{"intermediate_size": 1536, "qk_norm": false, "bias": "none", "tie_word_embeddings": false, "init_std_o": 0.0455, "beta1": 0.95, "batch_tokens": [32768, 65536], "max_seq_len": 768, "doc_mask": true, "max_steps": 15403, "dataset": "wikipedia_en"}
Each number is 500 + 25 x the weight over the matrix's rms, rounded and kept within 0 to 999. Layers, rows and columns count from 0. Numbers have three digits each.

# layer 7 MLP down (transposed), 1536x384, rms 0.107, rows 1234-1259, columns 128-255
508446483509499499519503439497511515520490510466536506475476511446490503494531447472553443531513530458514492496510489506495532533506507513523503515498533448529516528513486491511437460528542513530473501479517528469490534551484527470498537471525499480487468502500445478544482501536449494492507459483496482434501477490477489477515503489471534443543520489522425520474514479535495516485485
489543496483488465526514502477469480491499507477510523495479513519521494519489528505508515490507478499520474500490521528510533484481498474490489507505466539467541488495479493479510515499525485494521511509523526509516493511511520470483507473539529524484498464509498548492502482506497517503501533489446496492483466491474495461520496478498490518495517517504488531519479484545541504500492
519483495500490503451508452511480520512494515543501513519494478513505517503488480518486508554509501465544513508495524507494462533577479475448494505499470475500495499501477550477506502481540493516515497508488464536467535460504478494496488501471478476510481503489501464520533570588508546478514517464457494468470477497532505459543497504563477517509475510475487504492480538450531463515563
490560468439498442526496538478477487513494502503498473544433504503475502504467504529497522529443520510485546542548489499475495518467484558481472458497491515467495479493528528513533563473515480547548465491459499461510505469496470510480545540457519484508514524457540520512521453508483470536497465492514497508487498516562520486509499512517489504476527476472503451487545500478454479516488
517515452496534483508466545492509461543475508493483503464517475519467486491467462487534479514508503461541513534521485502447473468494511548506495512551504528490528517506485525476509506477479524484446457484470493484473495547448498539544523488465503463499513483477462517490526504488523493484501466494487484512512540499515489514511530515507486507488526475489490538507493471531552500493502
541468496516490465496512515500485493501499489508511502478518443469486472506504514494475501480466499464503478520483528496490513499465546542524490500491482482502504460520494502470499503550463521475515486517523511502530495526500506460502517501508508469474481509491474502491502496490434494510500510510498504492481494560505530488449481475478503535484475514515473513518526511542485490520494
512522521506455495534502534515515476454494483468494520464480499508537524551466502517485473518495492490507531438476506523539527500519513514504523447475458492524512506443492498464465514503454489512533487497468489511467492493504491524520539476506505510515551511464519455501495519520503482511493506516455500498482509493509492492491501531491514550469488468546468513505486511485487483479466
513501500466543534507522518522526433482510467498439500535498532559504488479516513500522538464469474521464495482487473529476508522491504553525523507506463522522463466458466511551505523440489512469506517512481523456488505488518531533522468484511478523561527469514519508493496476548443512503502488485507455524508480555538477513522511486514497510451529487514540541557548498500500512540496
503489510536429492526499511523528528489534515462510463484526509520517546501508470521498508529504498465507470506529518492475490465485476499534499517478473463505484519475505504508484498533529496538529467539477471483485504512507506459492499510506509467486508536529536482472515550545524495514458506498477496533550483475475508489500518448528532508502482434488452573479485453522488499494485
475486518516543523504486505500480500538504471453532491485523481566498527449473492455524482534470487486460496521438511558488477517541488449496471531482493527485512577489524505506525493504500538485508463517470465493505486501490478474483450491506491487523511516485528507489519499485484516484483485489540515511496491524492572504519537511518494477525509476536501494480457514514476446517530
501496519460463481454477523479517495511461506527527520499483534504502492511575507471472475523504511516484502473465487510488533536490479475483507490482476522513460513466482500521500460511532499449483506477503467469540506473511491523500539514458496497507486522491474472457517501477522521446520490458538457475454516466510506526509478500477513543472528512461495495511516505499515487533498
537479497521464534481506524502469464500522515487487547449502481487518486498547475458500547516501476532485521494499447509443459500461502546471503454538527499492486518530532529442509523520517469483502520460524502458529517451488469535529494497452503469573496489496482477519517480512469481482452492492483478472514486495488506475486495487505530465451556503500506508519513506476481434488476
476498459506486478502516470539503455520497497485502570535491529470496483513548495500510507504542501530525469451506523517505468534474488509542536442514502551460527534493548541501533504467564493461535533476476517511483442505514523465455478510501518505503475483485486534524486509524462495495501510510530459486509501504530443494523538466551491495462506498487502516511539532510546514467505
522483544495525505485506471527503506501520491528490495496512512492497497520516510485481506518512527515464489478472523518491470505523480474490506481446520499520503468468502507478512501494504493482511479510512489481516463523488497483517514513517496523518465506486513509499483495528531526509488504496488471510486465534520494557494513511500472477515467487493495516482527498490525508494538
500494474505523504514468488492504538500463496488504557506496526514533517489491501519524492497483510524514513532488497534530510547443490473473483513491501504494511509501504489453508476501461505536451464507500498523469508512499515487456472497492504458490517462476496487510533493518503532447476491493498550516512474498483513462485498540496516463505477474491449499511494501475528483492538
507520505461486531481538517489486487540477501526489544518476492482462519472492495499524511466489513498478483508436513499499467501515474472484460495495463528525477516480491490488553475514510514480496479509485484517506530467494512490470554502494493509501497507499491455460501526544552493461553506505535538547497515508537484518461478510513442517512498510508513493502550499512456508485495
512483522491486497481496477534509479504533480439482511492496526498491520615530461484499497491491491445485502512471470484529516543474519515512495487497475534479489533461470490523486481479462518489494498543495445511455488488506517537480539474537515473464531489495480499515523457525475536448501512496474466514497487500516461467500489435497486475525499451520507496472543532516506504565494
524543526522524459517463466489506462554507462507509490551451471482529521490545483506472497520483527516516449469518540461502503427515495476482471478493542493513480496535507563531503449476525480475565471537541507483507484493514444504475541455408544483490454520488539489488473514527479518517459457495495493472497482481549514440501492428484510500508520469465499494490476483513484497488488
517540488470498514489524503521527532493460534456464481532487466526500540471499513520485538516463493450505529469514505515475469551485505506502517504490478500493505467507520514523535512501550513512526485470504506464532451510511487505539507494468500506513507552498482493470513464519493477517499511542498488474505503529510505454515481517525492521488492496505520484515520497490498503519466
490478475522488507456478520510510502494526546501513497483500511491517483513419495532501543513487484482464476449547455500534505528503522465492501468466485501450542490467505516450524520500546451472504483503511546526478519491485526493477459524520500517534559460563470495537497469444468482489482513536484481518467532484522496491524539539485529541496469501505518499517491483474443459484522
532533481494478524558520511474468510495503535530481506550500507494526497506570465419521535510520519474501505502489464519551463545503537516557499508552545465503468487448442568479480485492546513537523522539433512539460493541524459535547474463509524476487442499479493491500515511497493515485534536484494477453534484505489510543523477500488482463462516548469582466519451452513534527492520
535437537443509500501536535537539462564473540479510474472499539538525529475509434463484417464511478441452474499535449515479520458445488480540476478484522526484474504504530577533493492550552544492486472488507538523483421484464514467537507537481489491499511508502536517477500506498504478508569498488490490488512507492487529500517516504512497520465547485488526492533496511467521542483504
480498501515512526528528488491525483470479530521507515513548508478527501490469493468481501493498522496484472548510437506488453517521513500460531506489516498501489477506507519514537502479504460501461532515496480514471483502483497492548484504497499487438480517538513502542522505517556502506464566473549501502495490533540510510501517523511497514494502509492495503481490497470492477485486
479498503501527471460479497500499527494530488549480508472454499446496496581452521507493519531517561448474472458492551520509494512519477493494532520468480503506526509554501472474502471519538507482484491534487520503553509562531484550464546512514466474507528548522474481484508474493504470550516477531531514499485484463465510542502463464482484538473490529501525534522579498499488465498462
485509477474478536529521482497512461488517524480492523513491508482514485491424503483480547493412493497544483555423500532545500512517479453476518489433486497480512463503508448550510510483553539550486493501541472531494505563471529462461525467502474512507481520490500516532514482459478463495464516498493507501488533481539460493527491481505481519503520516488473462492526501521523488535484
500518480478485507514557520522490495477527524476541515496463495509557505552505504473466492502489488521502487492467463517472514498468492453451517452486462495476477506485489504544510498568521513492449546534517481506531518510561463478476518492493461541477490490495489464525511543480475499492502521459506480523512522520504479436500486493494490493496493509477449505506472516486499471512522
# layer 7 MLP up, 1536x384, rms 0.145, rows 1235-1259, columns 128-255
508466486517545499483493473493530493521477505511495491516508498505513507478476500545464443500488535484499492506482518493515483512514453527462502519471497490537492533506532504460500492509518499510516468477483460472512500504495461475543516510503509475465520535483446516525460530541478514471522503510526528520472492475545514479499549505518478487517502467520495498463519516480489497517509
471481522486465491529494499446463545505494507525506530507515475510505460543478463510478494524491463520516527529554554500470497510536504451462512504510484523478487494486494544500479522524525523474516496511485535495569485486486463462535482471483513509477514465531485492557497464495502543510476524486518492523496511495543532483500489462497547497500504460529510498531487490495524518523474
481521501531478484473477491510448510526486467508453511479523485506490466527439491521521499450461490492501512503485446523500500479483523445502502542521457501440517459471492485500472520470463503502548484509485498454520477503509484495482493491540467492526513533467516475466468442456446493485526501494517432511484446475502485546530465501512512488521511481517498488514492507524491480514487
498498541470506517539486483439498513453492480506523504536496497493531498484516491479516508466451469520476471458489492543513537513527522520518512493523483514500477501526434524469484509536504495479557484472466485499481524506496501529473530534534474522484525488504531501524483534482503533483508483438532424503517492502423523514533481509502509498478471507473482492467505480466513513500516
471540549497491483518523488490480515525481479490505506505523499487489514504506500543491495495525491506516499514491492552497469511506453548488476496515505485493539515514503482476525480479507490504495520495510512507508509495499466506533532512479481497528529485532536510493471497514528468428508498532478485487502496464491481461572506503536492495500522482457536527464489500511481497470479
480488450504505512506504500507538510556513539526507483508490529512507483478494525465516493502521479491488485486492481489523470487548528508494507504468463514497537547511492504515495505505501493538501506485474465496503500491485503513503497525535519480498521551456505478440457495488492510503529508478497502531470490559464498520503472484484511491503496483478522536500490540473543494476494
488485498540543476499511492488491523488490484473523489484516497516500521502488509530462493436513464490500512483471491512476479496491487487512508522493487476483473502521526469513500535505486499514488545531484572481471489503495461494503505464502441526520481490519524484477524461488506449556490486489558486520553544452494481505456524520514435480500511532505547472447470496546468501483497
456524505525499544494494527461535478507553486506536468440509532488495498510503517441484518534512496517529529494508519478471497487509493491490523500502486504484494482491469509500519498484505515491466511473477492506502475508487530511562512507485509502457484476518449548519500518535505528500491485504502487459530492518485509484530541520490473475494488476467483494504522527510492480522511
519474525504479517461528539496514511480477528493480565503461499468504476482457480508518458499504482500485504477464514482494500495513532451519471489446495473507494530484503501491494493519505475474495540499451499492510479480525507553472451460509526479486534477509517517512521513513511543556495523526486490475511537509538542504521552507518545526520504517515498493491489523454446513530464
509457496490582521457490484484491512506503497448510516486489504514495487484509520463481512502488514503522506523436466512471432526482511459553453484502510475485513490523542560480442528479540472446534492495527537514524480494468497482521522484517516515472508508464488489468501488508533533478453541485471485536539503495500528552496469526528518479482502501486504486583509484462519495487495
455440491501556509496472556484526471488519528510487495441511525557509508487511482502505473491471430489532508450553491512499526471508534475494463482505471477537501492511534512511541531467510488446496511498492461430518518465513496537497448473506522503508574482483508527506453485496550487535492469499501508565474459500521465528496544482505517477492533536495482536476502452490480502442473
491542473543521466515494488541491524483503478475517557532490473439494546498430553474487496487520457540497506493536518487505538471524501492509491558491483487489509491435517539508506494516488536492563488545504513529474502478457497505496523500527475499525496511476471473499495537472447488491498513502488531540451493486493483534517486472438511482523511476524512469523487458493514484522528
482485498530500523532503471488534474444471500498496482490502485505527517453477469507487550467470555494518523481502504463504486502483526501472481502507466501495470523497536501494473538490489503509480493524476520486509491489519505542500512492481513509483490504497494471491500531480520513463499495505513496515510484499493482513484519507460521489539497503515490475509439542469514513523497
476525465443491476436501515498467524499519528482532499470491540536473477475474513498471521514508479517531477525508464500467492487495541511478482513476471487518493495504525504534517501483461491507531540457522533459518454487494503528556502526495491489504513510495501541473520496529522499540531481509506539466509493519497518529489495503521498525497532499473548524518503466501471492533459
467447544483444534526506533509508489527502457476506538501509422526507494488488542478513510521514480495526491478502455462439496499519523555506553478462467479477543544465465522534462449480513486513479503502499522473531482480482507502536483514532524504486513505527526464544494522511500498529532483528522482493474506542499516502446545462515517453495438491497543470530482498501462506550499
483486481508494498530447507518498535472472473493478515489486440517545516522495482493499535498494519519499519455518530473514456521526517516522511495518493483489523485458470505496514506509474483521492516485517476551485498477465484502535515452510463533515522467471521472458502496500453487548475503515542456478500507504444480508483528482503496512505508519541462495527507464536483509492552
529516509508491487515427571545485463515488480490526525517477504469503494485590505538494456530484511494511494479513497500491495538488529495524459542506437527500499490482484522499461475508498449506554491478534520506471503451482459499457494487506538541502498494478545430534472514534453488522453531490526511508512443469468512479484495509489554508488469501500458512530462527531466493479484
496518520540560505497516496499489461483498447487447460547514497495508504468479463515511485504502495497462524527473424515505488530496520512473502467493509483469468502509521530535510472475477505461490563505482495543513488523483526490476537477484491512509504477496509474500511543484431503511462469475508446445498474480553499546508479531549509531466457488478484503488477462508494490485497
521492441470478500468453535527458471487473494529481470506531489510481499520504529492546522486495510493537499577537439513550526532494514535533467505489487511441555483476520552514483469531511513534481561532460504541567529548444497522485487542553473525510473477542494493514499526517477507533518472490523448525507495514474477516489492564500485499485466473522506492508489484518479478509513
478500582490497466459523512510472467489471500482493486533529446512479515498513454458451485558481464507510468495486497527505529528528487530532542513521530503575494404489532562474521490506473532452480535527468572502519513499486507468492467492480497489508505507497508523498498503509550510517481508519513504502515462458497513499501495508501478544488504510487493536485468510485493502521488
491523532541482509509540546521483514500482543525483525498539494490532506446452521474485471510494488467491514490503467543468493492531482431490498527502509524491530527555521478503483444509548473542447480494484581525507539555473507467493490559502509473489526511450478506461506520440553567539507500510506494484485491479504453494541453495495462493444512521503588500480493475531441511525436
492490524503518521491499482495494493456533476548482475505519510504532471445489519496470428449518522514489483468498498498486499476523493477479540522500504486465516524502489491505456477498510548527525515515517544534519549510485516442505474525485483528486498481525511487482477564493477516501455523524482464476525501485473531503528481511545496512469506436521502481545515496523503509516451
470492496538531467469493505450493495502505482503503503488496573491481489510458499500596536490520494525498480461497486507505458499451478535468513534494472477503503464489466505439454466528509516483512472544477548453441515469514530470532494489514554533481538460514492469547501484509488502470501469515542487452486504520503496516535503471506481523522529497501475499548508524488500511546517
464492467516463500526508514474478512502515508487520518542491580506523486498566505517515457547473489484513474522478483468482493467509496497524473467487502499494529439456463514538502478478462529509489474504475515488506537497530516535494472468447569517480495456492466509528528453484502499514512457507489498464479498503490528514559457481487490503523504484479524511542498524470493564521486
449491484466517517491504526481467493500497508475561507536501475487517515499457509491501478527468504481492470536465512483514520498559534526504470534518479469492544476484508479512451487494480510461512515482487499492521497467518492537497491526514487531485513491495453492489489495500518512486472494520510523503539506483476509531491497486494491490509537498484548475474498463507495501488505